Weights of a small transformer language model.
Size: MLP 512 ReGLU, vocabulary 8192.
Architecture: rotary positions, no biases in attention or MLP, untied embeddings, attention and MLP in parallel.
Training: a variant of Adam for these matrices, 4844 steps.
Each number is 128 + 32 x the weight over its row's rms, rounded and kept within 0 to 255. Layers, rows and columns count from 0. The size above them is the row's rms in percent of the matrix's.

# layer 3 MLP up, 512x128, rms 0.0849, rows 0-92, columns 64-95
size [147 132  74 113  95  83  98 117  81  85 100 111 100 111 101  85  85  89 104  95 111  92  89  88  86  78 106  91  86  88 117  93  91 124  92  86 104 105 106  92 103 105  96  88  96  95 110 119  96 121  93  96  90 101 103 114 123 116  99  87  94 105  95  98 104 120  85 110  90 106  96  89  90 108  85  90  90  95  97  83 105 111  97  92  86  86 133 111  89 105 102  93  86]
[[145 130 121  72 131 146 147 104  94 180 159 103  97  77  83 134  91 130 158  98  83 108 108  94 179 162 139 108 159 100 106 149]
 [ 67 141 145  99  78  59 175 113 139 120 120 138 184 126 121  43 156 139 129 147 116 112  98 130 108 121 186 150 106 136 156 123]
 [134 124 137 170 133  71  83 109  53 120  94  44 114 131 115 157  98 114 121 178 150 115  96 176 139 103 193 103 104 170 129 150]
 [ 88 122 148 154 133 130 175  75 205 187 124 145 130 194 133 104 112 161 122  97 111  82 140  87 101 106 142 106 117 155 127 163]
 [107 108  51  98  98 132 137 144 162 140  93 103 150  56 133 100 106  89 112 122 101 141 109 102 128 181 102 179 112 123 156 101]
 [108 151 117 213  96  83 103 168 141 143 135 125 141  96 116 156 182 191 106  79  71 142 112 154 145  90 126 123 148  91 106 157]
 [171 150  54 126 160  80  61 123 120 120 129  98 122 172 146 127  73 133 138 148  84 136  93  88 122 113 138 124 101 133 154 105]
 [150 167 151 153 133 123 104  91 107  79 133  89 109 146 110 110 135  50 156 153 129 101  41 128 120 115 141 105 117 153  92 123]
 [106 153 145 146 147 214 107 144  89 144  81 140  97 143 137 129 139 120 117 145 150 170 129 167 120 126  96 119 111 174 163 103]
 [144 169 147 218 158 155 155 133  98 161 128 160 110 128 174 159 118 105 186 147  91 143  94 161  93 110 106 141 146 152 135 139]
 [136 124 133  98 111 112 141 243 108 152 111  93 119  90  72 112 138 116 143 102 168 203 162 124 117 183 162 153 150  92 116 141]
 [ 96 155 131 146 144  90 121 190 138 143 170 154 134 186 144 172 117 139 138  86  70 154 155 167 130 133 152  61 129  99 118 114]
 [106  49 135  88 124 154  84 110 151 161  85 110 133  99 123 147 117 112 122 122 182 146 106 124 118 158 119 147  55 183 147 105]
 [ 92 151 135 118 139 141 116  84 124 138 140 207 134 161 108  63 109  74 158 159 134 124 182 111 114 152 170 152  95 121 111 144]
 [ 91  91 119 100  87 159 115 149 128 109 115 149 150 109  88  83 152 114 137 146 113  91 145 104  72 155 180 154 142 130 148 162]
 [ 95 123  74 201 127  93 177  89 111 101 123 115  67 109 185 166 163  78 102  70 126 182 121 154 171 164 128 132 104 118 126 141]
 [ 64 134  95  98 133  96 189 109 153 126 142 100 152 117 125  91 152 106 140 159  97  81 112 132 105 125  74 193 179 112 136 119]
 [ 68  93 125 123 125 176 114 164 131  94 108 143 148  85  83 117  89 117 135 184 154  86 177 182 159  96 153  55  90  95 160  88]
 [126 109 131  85 131 115 153 157 120 107 119  61 178 122 137 104 120 159 150 116 153  93 171  61 116 166 176 131 161 186 117 117]
 [174 109  93  80 131 187 168  89 142 144  92 104  68 142 141  94 159  90 154 175 133 205 118 139 114 114 104 148 135 177 113 115]
 [ 71 174  86 106 122 142 124 103 109 114  88 117 153 109 140 145 113 134 155 139 135  75 126 134  70 138 126  86 113 160 134 110]
 [212 108 152 175 151  96 142 125 114 181 162 129 121  81 181 144 150  70 171  89  99 179 139 145 154 115 151  98 103  93 143 146]
 [118 147  87 177  96  92  98  83 128 160 119  57 133 126 135 124 139 105 141  68  61 170  70 106 140 154 139  98 220 129 118 215]
 [104 179 107 147 145  94 159 140 148  83 151  83  86 109 125 211 138  67 122 142  69 147 120 128 106 174 144 145 160  97  93 125]
 [106  74 159 103 145  71 105 110 123 154 104 131 119 114 165 141 139 189 102 157 117  89 156 200 129 150  99 122 146 117 143 145]
 [116 104 134 106 155  85 132 150  88 130  71 150 133 137 125 148 104 110 156  80 163 165 133 136 107  94 107 138  65  84 118 108]
 [195 114 163  78 119 152 133 104 148  85 121 163 125 134  82 110 146 197 113 113 129 138 121 157 114 188 147  48  86  91 111 123]
 [130  64  90 158 158  87 169 147 158 171 130 186 109 146 113  71 142 134 173 123 155  95 122  81  78 129 125  95  92 140 115 185]
 [118 128 138 135 145  42 128 151 158 104 186 107 170 111  60 157 180 157 142  70 111 192 129 161  78 177 132 143 145 118 135 143]
 [ 49 119 166 114 139 149 170 140 104 122 104 147 126 194  97  92 130  51 121 123 144 128 120  90 172 169 148  41  64  64 124  98]
 [ 89 174 101 105 105 161  97 136  99 159 167 147  98 102 146 134 158 140 177 162 128 193 165 140 168 144 132 137 106 125 135 171]
 [104 151 158 158 114 106 163 105  89 139 136 131 167  98  98  58 139  83 109 140 158 170 118 105  72 178 146 151 153  87 108 138]
 [117 122 231 107 112 154  90  86 132 145 121 117 107 146 113  62  91 116 124 101  98 134 139 158 105 130 137  66 140 108  91 171]
 [119 131 164 154 166 171 172 140 117 141  94 139 122 154  73 139 144 132 125 148 136 113 156 117 151 131 105 157 154 141 104  72]
 [100 117  98 148  80 176 176 157 104 161 170 100  85 105 146  94 130 165 101  94 111 170 151 124 191 147 121 147 116 104 155 106]
 [107  67  93 122 122 152 154 102 124  67 134 143  80 129 128 179 129  69 131 179 177 108 157 133 131 102 104 169 116  99 149 138]
 [127 116 152  94  65  99 117 138 105 116 163 107 172 165 144 163 191 162 197 143  69 152 164  75  91 178 174 135 101 169 163 150]
 [ 95  92  81 148 102 140 178 115 133 204 119  91 160 124  69 144 164 144 127  88 103 169  90  87 101 156 163 147 135 136 153 145]
 [169 135 157 130 101 168 184 160 169 168 151 109 110 129 135  86 112  94  83 154 115  79 128 130 104  86  44 118  87  70 157 124]
 [103 179 151  67 116 119 121  98  30 144 178  79 156 120 106 150 130 109  99 156 167 157 105  79 104 197 110 152 105 103 131 114]
 [124 123 129 180  88 204 130 147 104 180 101 180 172 145  66 100  86 152  95 134 114 148 182 138 141 176  80  76 114 161 100 103]
 [ 85 132  84 114 106 168  81 108 100 229  73 132 153 105 124 135  94 136 160 125 108 178 175 142  89 106 124 139 138 166 133 162]
 [146  94 180 114 133 123  68 106 128 166  93 182 111 151 120 147  77 141 129 122  46  86 204  95 110  94 135 145 130 145 117 139]
 [108 150 125 101 117  81 144 122 170 137  80 148 109 116  88 115 187 108 134 106 180  84  98 121 148 178 133 113 136 131 131  95]
 [151 136 140  68 108 105 151 138 178 155 133  94  83 114 169 110 152  70 175 122  80 149  88  99  65 165 156 140 124 119 141 134]
 [142 133 210 128 161 137 145 122  64  75  78  81 105 106  75 176 166 129 139  93 115 139 156 134  43 139 127 129 156 168 143 134]
 [108 139 129 116 113  65 129 101 184 142 130 157 115 129 192 114 165  93 141 130 186  81 169 152 129  86  84 134 105 151  93  90]
 [101 173 147 111 110  80 119 135 182 101 140 137 150 148 118 168 134 180 122 106  96  86 169 139  87 130 142 123 203 161  98 167]
 [157 100 111 173  82 107 142 184 169 101 120 146 124 122  49 130 141 105 115 106  72 141 147 163 147 170 154 167  93 131 145 131]
 [116 139 171 177 167 117  71 134 103 122 130  88 207 135 113 171 135 135 150 138 183 143  51  90 107 138  96 172 135 172 155  88]
 [ 69 100  78 107  72 148 107 152 192 118  90 130 150 141 154 178 177  98 139 130 203 152 149 124 147 160 125 137 180 111 155 126]
 [ 93 125 108 141 154 210 156 152  92 159 114 148 120 164  66 110 130 101 120 162 147 164 137 106 128 148 121  93 102  85 130 116]
 [121 158  95 154 116 182 135 121 124 112  89  84 189 112 128  94 125 166  89 126 102 144  41  96  85 102 116 132 109 175 115 137]
 [ 95 142 102 118 181 102 153 111 101 120 147  95 115 139 139 225 134 183 170 137 103 121 125 107 110  96 112  77  73 135  99 117]
 [141 144 135 106 147 189 120 136  78 157 146 117 160 114 169 130 169  63 111 107 189 101  87  84  73 208 148 157 111  99 134 159]
 [128 176 177  81 155 110  87 114 137 117 149 141  84 164 132 127 107 112 127 167 105 106 108 113 133 139 175 177 102 176 167 115]
 [164  81 107 178 139 168 128 140 158 187 113 140 135 144 106 122 113 143  81 123 160 146 143  92 118  67  77  72  88 143 147 134]
 [149  50 128 176  96  92 146 113 117 114 162 120  80 117  97 103 152 174 107  66 145 133 140  96 123 113  90 133 136 124 137 136]
 [ 65 142 162 135 110 119  73 137 104 145  92 100  74  92 138 127 140 122 135 157  93 122 117  81 166 158 129 166 143 115 128 165]
 [ 85  25 115 107 201 145 134 147 120 154 147 134  78 106 199  87 145  91 151 159 130  94 156 167  77 168 120 102 111 131 142 135]
 [100  85  95 125 138 161  89 137  92 108 183  96 114 132  94  84 137 125 135 194 203  87 104 111 166  97 115 163 110 105 127 125]
 [ 92 163 190 116 133 130 140 194 245  91 107 194 142 134 119  99 107 167 147 127 151 143 132 112 122 111 120 114 121 106 100 101]
 [ 94 126 106 132 125 197 168 138 149 118 111 150 104 106 191 157 119 188 110 103 117 107 198 195 156  93 106 155 122 108 142 143]
 [117  66 111 135 182  94 142 147 107 141 121 173 165 138 104 102 137 100 111 111 102  93  80 115 162 211 148  89 167 167 113 126]
 [144 123 109 194 115 142 116 156 171 119 141 155 115 143 110  78 168 154 176 119 125 164  91 141 160 136  81 135 152 107 119 101]
 [187  99  61 157 133 138 115  99 116 213 170 135 126 150  72 124 135 153 147  71  81  80 171 141 140 120 172 122 140 104 139 115]
 [ 82 200 136 102 160 154 146 108 158 121 120 117 130 138 132 137 115  84 127 122 131 107  73 127 105 141 155 119 108 195 111  94]
 [118 134 112  81  83 126 187 136 100 123 122 193 158 169  82 110 173 124 156 161 145 173 134 117 118 173 134  99 135  70 130 139]
 [ 94 161 148 188 131 131 148 120  98 152 150 103 123  97 100 135 162 141 142 135 113 122 102 180 156  87 147 178 155 104 107 117]
 [131 151 111 148 132 128 120 102 133  95 134 105 107 182 161 123 104 136  85 162 164  65  81 103 131 109 121 120  99 101 123 134]
 [134 120 210 155 133  98  94 157 100 122 160 101 130 165 145 133 123 151 150  81 140 105 137 147 114  95  86  53 130 106 161 121]
 [155 164  81 119  99  81 137 119 108 102 234  96  97 108  73 100 139 110 122 166 105 122  67  56 155 195 140 119 148  80 144 131]
 [117 150  99 140 135 128 114 106 113 149 102 111 100 140 153 157 122 141 157 115 179 226 126 150 176 140 129 167 118 137 150 130]
 [115 117 104 133 124 148  71 128  89 107  88 138 146 121 102 243 175 116 100 140  67 135 105  73 184 117 107 124 129 140 104 155]
 [102 134 133  92 105 114 123 114  48  81 165 178 152 112 112 105 161  66 103 143 152 118 155  82 170 144 122 129 128 126 157  71]
 [ 88 191 201 128 122 112 136 112 141 186  64 124 165 105 107  83 188 146 155 133  90 164  85 203 110 147 139 130 115 123 161  59]
 [150 152  71 127 100 121 101 124 131 111 141 130 148 128 133 113 167 157 128 181 119 154  90 130 160 167 139 131  99 126 129 133]
 [133 188  93 101 106 108 145 121 188  97 135 142 133 133 115 115 148 132 156 133  93 138 148 111  70  65 167 197 148 140 138 173]
 [167 157 130  73  56 123  95 125 170 175 123 115  80 137  90 121 112 130 124 171  89 186 159 172  76  60 114 146 104 163 136 142]
 [ 57 133  51 110 100 158 158 107 157 119 114 108  59 121 126 147 122 110 138  85 137 155 117 137  98 178  81 132 119 166 147 176]
 [147 114 175  47 121  73 178 154 104 157 126 115 141 128 103 137 143 100  75  92  84 109 120  89 122 214 139 152 167  81 118 142]
 [156 123 149  67  92 156 125  81 119 166 163  69 127 152  99 101 138 139 146  92  85 149 147 192 119 168  97 145 158 155 195 137]
 [161 182 135 152 141 120 141 101 108  99 162  87 104 123  93 149 112 157 127 193  86  92 162  60 179 161 135 119 133 132 127 193]
 [154 151  81 105 139 100 177  93 139 127 127 102  94 119 190 129 138 136  95 139 113 100  69 107 180 137 148  96 125 143 142 116]
 [ 88  54 121 132 127  84 194 173  58  73 126 130  92  87 106 172 124  90 151 200 200 147 121  98 113 163 127 168 147 136  94 153]
 [ 72 190 165 185  94 125 112 195  90 147 153 130  92 128 152 105 149 138 129  79 149 143 126 159  92 115 159 141 156 150 129 151]
 [ 88 150  88 117 134 108 125 127 161 187 154 128 101 159 129  99  97 118 141  79  93 139 108 125  96 144 129 187 157 140 135  81]
 [192 124 104 105 107 114  79 181 152  89 112 152  83 124 131 136 129 151  94  93 156 123 147 144 139 185  94 134  76 156 161  72]
 [ 84 151 144  75 104 118 143 120 104 160 162 170  91 121  83 122 157  85 105 124 120  81 126  41 124 142 187 156 134 110 129  78]
 [156  83 122 133 106 125  77 153 164 119  95 114 131 128  98 138 155 107 133  51 148 125 123 168 127 146 122 175  97 160 136 131]
 [128 146  89  86 163 130 148 176 174 160  98  92 110  76 151  60 123 106 227 103 122 112 125 192  48 162 101 114 120 160  96 141]
 [104 221 105  62 147  95 152 104  75  83 151  74 123 123 103 181 140  75 138 155 132  80  92 122  98 150 140 142 116 132 148 131]
 [144 161 163 107 150 137  89 134 128 152 161 107 162 117  76 157 124 149 131 153 102 137 120 145 168 139  99 117 112 145 126 140]]